config.toml
rope_base = 10000.0
qk_norm = false
parallel_block = false
optimizer = "soap_variant"
lr_mult_qkv = 0.7
beta2 = 0.95
seq_len = 1024
Each number is 128 + 24 x the weight over the matrix's rms, rounded and kept within 0 to 255. Layers, rows and columns count from 0. Numbers have three digits each.

# layer 2 MLP up, 512x192, rms 0.0795, rows 218-285, columns 0-95
079133124120099131127140093138156065173070103120152139113120110112128102098125152121132107130106142141122123117119110135141129123121099087149128154098110100131111114132098082138163144145096107171167102166105142136133134155142158187088120150114147122145065102130147166129107149165093131175
092143179116094090176113119133060168121136125136155154187124149157133121121116157084181111140105111131131133118144112121140146114128101105133099196110137093130111109133165156085171153178142129162105072108117157129154112122072105096103127114129103172139151130153145147133165107075122139125
159139132132120135109123136105153117137084114110107154172142125088106130114125130154067107121123090104146126109107103134132117111130089112119130107119114150128097094108179126114127095143076123130132139142125113098103145134141155142150147122139160112140149155149179111114149152121114173084
113181121134105124110200142134109167128132108104153127140126080109132112146105146158107149173116135140123106140103167132121119112118130136132136123110068117096157143131152102139116126093153116164121158116098120114107118098171121117136147195124169160099147105128166133170128118149119123111
104082140089165115130165103135111122128173113121122125186126099112174166147193125120148129131137133150119156150092126096145085106088156092122124109136139137168148106121109157150139133118164103126140148128130147076128110162164112184119135088166136128157165113132137174147131142126061107090
142115112133142114100121122144155137171127065105137119110150145117095130119117160137153118120113122117137142164132115112144167153138111116152101120140132159116110126164127095164169153126128120147157133114119076158135112068091133135114113125123152156117136113098102169134129172156138163159
088140116112148130111139124129111144138148151146144135127111137118104138127137167133143117125122134131107137133106124106138138130146107152118116139127144132137098106155147139164131122109103076180110152149152124097131131155143151140090142135107138164132132123131105135134135135114130102167
154159143114054120092126121106111092145131151138125100106125108154117121117090148104145127157139105104149170136130146109130145157145118146120078157161159161135098113093140172111122122149112097146125138168139145124132116105146115111156107147134140140113122109127097146138109152116105100117
132119111122090139106144073150133102134134162150121136118134148103147141103161124112123132136105114119126146117132118130135114146124139185141140113090110165128115140129157093128065140135133173073107133097124133122138181121095107098139197154105115152153115089103120125144128114108118108145
142104099143129107156180128103121109153073152098118167110134111083118146092103138113146155133115124141167127113129112087155132171136134109157090108137086079164113138154120132132130135107146158130150115113088122119064094115165120129159192112106154134144135086131083156147125144170135124170
140163145102147155104152111106110115141089103079130163156139108127109160103123107209100128099118109143149125129110154098196127178120112163152117114110129079146102132101093124176085120164104138114138122121121163106127159131081133110131134090131112096053107128172123113135123122138113125055
171129140132136108139109149120156123135142118153147125052151130150138120148123121148160103148108152122153159108163151151171161091137103164151116148108152161144102140095163119100126120114091116151169134127143108098139139162113143099111147175137142132113140106126171132123124086151155126124
138166181106169160151142132161146145152133161144114103148104063166145131144107181127126151163141100105106117151137187166120101081125140109147158171102146134099132088120144140157151110128111093108128127161087117145121144084104117148112138137139174100157112111124135141124111125139127124117
109129110132125089154126081143154106124159115111123153132144110092112105101099131128048139151098085142158107141143134130149144143103097142123105125093107104152082079124152116128140189135130154113126173113165130141125105130167125140167135101100165131132145116121106159092133096078109099099
138142105120114153182129119097103163080106117146127131129101171101150119140126102130095119155131078117093161134182124142152143146168101114142104111110153110134168106131179171113134111124133120101098097116118119147117160133139107122136116115128117126150174088174135144098113146109144167125
129162154133145105160086132139139126098159086128100105119115125134145176115130079083153128121133180090099135136129105102173103118141171136115167127145124121131094148126132105111137134142108133171128117095152154136113121145086113103111101099122116151165114110141137134177163145100120093123
133130129134099095144116147111138119168126139098136153114140116167106133117105118081127110133110095135138119149118131068122112152164121077112139116120127110129122129128109141135160163118179094185105154106172091115125120090128136137143108120152157099128102137133107126197154096133066149144
123142115147123067169131114075158114113151135161158137126135121130129088100172159117137108110162154148135150115151123093167167132158136119110113120116110102124088135156117140104153116101155149146134125140132125145125110088129130166130131174138110099155137134107122118172118096131096136119
139108137153147108126109151099152117180120121128167107125158101146096102151188081188163126143095185133133154116112170146110113138108133143100079146129134132125135100148126103107171155125141161139131149141149138135116118151116146097085123143129158102124166153114113122153129123107126103174
118151101150130107091101139135144140131132161134111144118101138127129118130131174146135098099133105116140151066112119115150125127136140181129121122159167086068156152121134098118166123138136126116123119121128129126137156093094163109122137089140142110100097133146081168109131157084167127117
088115102131123108145154104107118089146094143138118146116112127125125154105108159106123111112137122100132133138132096134146147118148153117084117126131087167163096157128142135131121146138169129186098097137133119131120088127154091155134141122112115133149094154153153178095151135139135177149
130135129117142107111092101153151110118121081135120128155113123127100116105134120120104099113159171127121126127122139160138118122131111101091176155156138129129141171135132159156108091129127144130102124127124098130130110105105120113117145126091138129144132129141136113135094151110124099119
131132133139117159098115113157132074107158159124117149087131142106145168125109179152152156142128104085129172126144164140094124096130116132153155117124170131134146146146152166131134120153139119076103121107102120103107181156148146148158162084158098119122133143156170162084171128092133114159
102121170091120148061124141113113175145131104099118120139107128117140120091158119097125158153123135092144131155096128147110103105102132148169107164136136117122149223128129110112129141149101133101146091153118105102124121118110104121117100181118144184118137126133129135135130154124106049135
130122163139105126076157111111114125142118131121164122116192136141139082120111097111154125117113120155090122097113111139081119105118122158174114074138113104115163174139147092061133110109147141127118150146125134130152114133134125106139099129137175100108116101143158134130116088161172129134
146130154139101141138145152117091129112149140118154108142158106139125143140128141109119120152095144136162095138132115090166128149120106145089187159150088108147121122066105100192110167107154094132170145147143112119117125098126131161183128140115110099135135136105146131080157126119075104071
168139123118115154146157151166128113122125098113088123070115115111117105122106135152128098123124120165163142119124143154095135127153135163133122108131148129135080164159127128189138109086143104152142113161085139136135134161168131144096136090171140099108113138125124149090146124132114144122
112179096112140149129145114137167201141098150141126114174121120109081132146150096118113149145121105116135147168153164096128127158145160058095162132118144135113119103134070151168160161144107074142175128101118120127117150122132103135107119077137187121160139126132131089177202109117077113117
134129095105102134144157092110131133113118152107131164118154175169133129127119136116123121120122143116147121123113161125117116109080143107115118115123123111091118132147120147141136171117138100144141094117139096147124151146132123111088117115127105150108081130158187133133108111098126116105
136154182149125104101112174161098127104106138109117135102152170136120111150159151151128189144092096144084120108099128169125114149121131150133113135121131130132144114124075102114142109105103106138150145139126143103093060168091189131140104091085098173136114137145096135161147093095128095158
120105138078207106103114184120104155094181110118123128138149131125147100122127121111117132120164069114144073153174118113150107119118141117094161114138081104128093141101138138119095166127145105137142159156141149113155100158085147148133137120158083107121134150112133109092156153166157154120
141140093116127137156125087139131113118151130101120129142090121132143180128131145095155124164143127134113150095087152130140119141097116145087140175156092104138148163161110161148132124102120074148128118147098138133123135164173160135139118147116131167144126128125116154121072109126172113155
157140115045104147134171136134121146143082111141110154099122151075127109156154145098081124162139134135145126122134154134106143129132073119088131115125122113148163155128138127128093130105116152099113096101095127132129158134151140137101108164166129155134130158167119154073136144113129080117
127129162132117161156151127122176115108163140127131127126148125147138133129090140131128136143133135106101153184132103141097166112115125157088130108122155110124150136137149178104058133092113082107142141153129135173115106112136122160064118158163091092149129162121116132140103086175114152122
116109115132164149143147141150127154119126143133154148133125110119101151137102169157139141101097108108159126108145136139153091060166133139122152112110131163128133128124110124137126143109113150125134115147123149173127167141143159148157107151132147156110133074165137143146120104109129115129
131100113143139122147154100138123132125140108130122113109089080118152147179107099120089149155128131113090136100084110135092134111116153122104138137141123121130144177142113125117143090066139154082184109149144130182092124141127106164117153117144115095123092132136131151140147131166142151130
180156119159160139165101151163136144110156106103126126092104106094140154124101172161170120114109091136130145147167135117127097163155103154131157149099112115155148166112154156102098169150139138159101131146168137097132188111100130135135136082179160130115117160117111152118041113152109106122
193080096162157111112116144125099162110161112109140114169148175158163146125134151146111137149133149097123132168120142142136122117127109107162121118137080115128139127077174163129171124095110178137144114186107107136139155131118125137119098114143104172144111130146151116139179090143154141149
136107155139133138130123146142126115133135112118142091136097110089119122123141156118088118147157139113125128170125147143116081107142081119151106131133152158107122138129170137107139140126112131103104112123141122155140112134146159118093126135134152149104142104169146137093106146139142152153
124077084170089136088160123124157103102154140122096136148130115133117154143155115124137141144147104110146121126168115076112122105116106174147162139147140135096102137112133095101124147159105101129117088109129133106120137124142096151177160149123130088112136083102126158140144128095147100152
142143138100127116149130132162132126116119132090114086132135102122116159140098145118124143142079128128147161123146096110145107133164130139120121118108127128136092123147150134146116134141155126126115145126113137102128129129112124126133133113116160086154112132135082130134163157097103129132
115146113125130095086125138086157116169111152120132130112102131187084180095127157080132120138128126158130106110124160124116081103143117175120119117139129090095114108140124124141103134068118092121123151126128111087121164169102104120105134103124171105141143116141081151153152139070108147129
131149112144149110103132099112079140134161064090128163139113127159123174133136178077134101110130125137109103091105144109086159123154149161108120145113116134139129132149182091170140113102140123109195154130135117125129153123120136139158119176089162147094138124147168127128129128139137122111
094128131139134118138084154122118142131075115156077141163166099147114128134134104114124128108146156078142155178169145146108106135142134119186099165137103108105076132082109093145126131131124157123111128162120119105121090081148110070099150113107121167147116117180140093127120116148194166150
117115152129135159111114142128084140112107100169131125138076118140142115124111139125096123129136116119117152155139146129131140134166119090132050135150109191146129113103145118124108132132136160118110135104110146167115092106122131123132098127115147172157138142111135138153153114192134124142
159133138138099138133113150149140113121110133155126189148128121123141187132145117142177109099160140117130115134170151121120123127101133149124118104169138181063125120145140117113124109120100092121119133129164091087149135131155118112109063135138163114108118153115157126147123155089139156122
108139084131142130112124125142135113132116129123124129121148139113132122160149142150134158135115117129129171124128146118129117125163129133126111105084117139128079101142120131133141141152147141164159172096132139177171138153060126099108132124135137167117092149102079141177116078103072147143
141114138140097095120163141128127074075163162138121168104100159161126098111143113096145140113131129148149151132139105132089112179115102195111169097113162108152148137154123111109130136134128139109121168136117128140182117093148181134143134099120122130107132145125135168116112115154144063120
132119120103114138172088090133161165112121150146139122120114103130130064110133112158139146140113099102115115124122127115159152105072179133133146158144156132098118123093135088117111114097149132126118131144061141130116116142151122143166115146126157215152159140126153148045159189114121166165
167128139098143144114115129146119110083131126155100101187114093114135148118161088149152161104135107131105140126099113116098100100130109114126157175127160133083156166166097158133106107173140151162037140111137132140149093118101117140148155137145116131117126106141167103137115134125077142147
137171106169117129162120099124145100124130158115095087115126126107142172095131170121124147127141131146141113154151111138157097134103154115092107125134200132096131114156131102121137140092164166132099108132127128102142163114113088106153144104147136125135140209112142136122138167115126130100
150128144166109140170140116115134119137137146132129112149087114100135112138091125124093105161191125147101127150124104105123144198167143098136175107110054106139173139108115163123112130116138167165144137128136137145143123113113144143109104140169096128130135155139130124156118117111153143128
127121190165166111152138128136125095129132120157126118114141114087151135089094131107124139119143125138119101150165148185135148127117112120128130143108153123132113136120135113114123125150152100108117087184146158172112127135121121146108131147101128166115092148163113134116082120119146139139
123133135133114120136147098137111145114126156148096085118162115154134150109129102097198123124123157082121104109144147150135125132121097133134157183163130137136150115166114141107087104125116123208119120115181136128097125146113154167107135100133144106137145130132087115090130125096162123129
111111139134141095124113132162132144153094146088147080136129161128122193128132132135113108160076106138120121088111111112110133111121122102125205103126107141090123113130129084081123177112123089128084115149195136110103126193158104130122108127116160154121142136132160144146104140135102161102
102099148127104163138134139154078106105141111100139135087109132104147090102134126147114092154170132160140146122143125115146135133113103139134167129146156127116173168126170140143109134086145157135106173135121109113162145133109135134108162132124113127112103136095093126098111125128155125118
137105122117138102140133109104114139118149115143112151136150117115114172139170120115130147068095148121126140128077117178139104149147108126157109120143135152113080105157122103136121180140120133131103140121087147124157152114134117109140159155119101095088137116135143157155135145115071143135
165147165085137088133161143166175086095095109160106119144110162106150149126176154167139120140130142147148118129126097111142160141130160128116130111134136147127142127116134133119092149139124147077151144088140079148158108161119146154112107104131109131142153162130138119081083140111105096075
162125181127130132162107184134137171089108123105134096141095145122138159097117126186117137165123115129134153148169084149152135106144144123108119139195143100091146125118115136142107127160116136116129128137099127101141079158097151145062136127235126148142150137115125099089131148111164120119
102124099130108127120140176109124118131096163142144181157096127158161158091122133120150102136148128132124109133170128093113192127161080152162090144117137137150146126097123137132152126117173085100112075145130117091120126089125136138138134155118124120138108137099127119130125122132088128132
131134118131151146134123117181168133132154124108107094127093116140110110110113140078123122096126090126153146133109127144080153126149152122130167134116103093102089138123089086138161169100164106103137121090118159073117119185128163145133131119140138130120112147174115132159115121134117104132
109127168121140135138137095136118135122188146152141134095140112106121136155107151150133147097110125126091126079121154105102138135129108143123121115130135149126079167122117131147091106159151105151148147092108133124165092109129135128101144159139113101113147103133137120121121133158150143120
144194110130150094108115110137139136092118163138134111090119113149140116139140145149143115101108104094118112137140120118127132116147145113108174135131088105116116168141116138121163138113140155169120163111181137149139120097126142154153158134116108119130080127112150131159144135124131173122
169156120132173124100116142148121163103160065103132103101151109114086150102167106149136144072138120168146112151191119130108114126148140086116096127159148089070096142155126135130116151098147081128141126117138092126117131175104139105149130152152149119114126125108178121171176153109114070128
134126134159135090132099140147120108119156143114133155152166123133188110117123145094151112142126143174114133103115112142089104103111125119128150131105110127115148112158102179149105110162140173140103176101138144133170135092105144116169115150173158123158129147075120163116075106112125102124
144136122117203096156096100102101120166101080116169137170166170160111130165149084103154133098122095106129117097134104136150161123123152134092133108094132171178096114147159093097112139127124103135096122128083136125125154153133151138110169153087136118106126167130123151108102159129165160171
157174150156135161057140168119130154120109115157070124123120135152157132146154148147115156110132121135173125123132092101153125126121068114112121168143098153169139154123142136160110144138089125161116083074103110157122086172112132133121143106126125116130110097125173103057173115116138116186
119119156133118177075069134171120133134145125099129157159083153114124122110120099134130101125135119157156141122113108077109104154115207119114104119144144155132081152152095120141144088107130132154147156119133122125157136126123121139103123153153084096134105123109149097142146111154146152172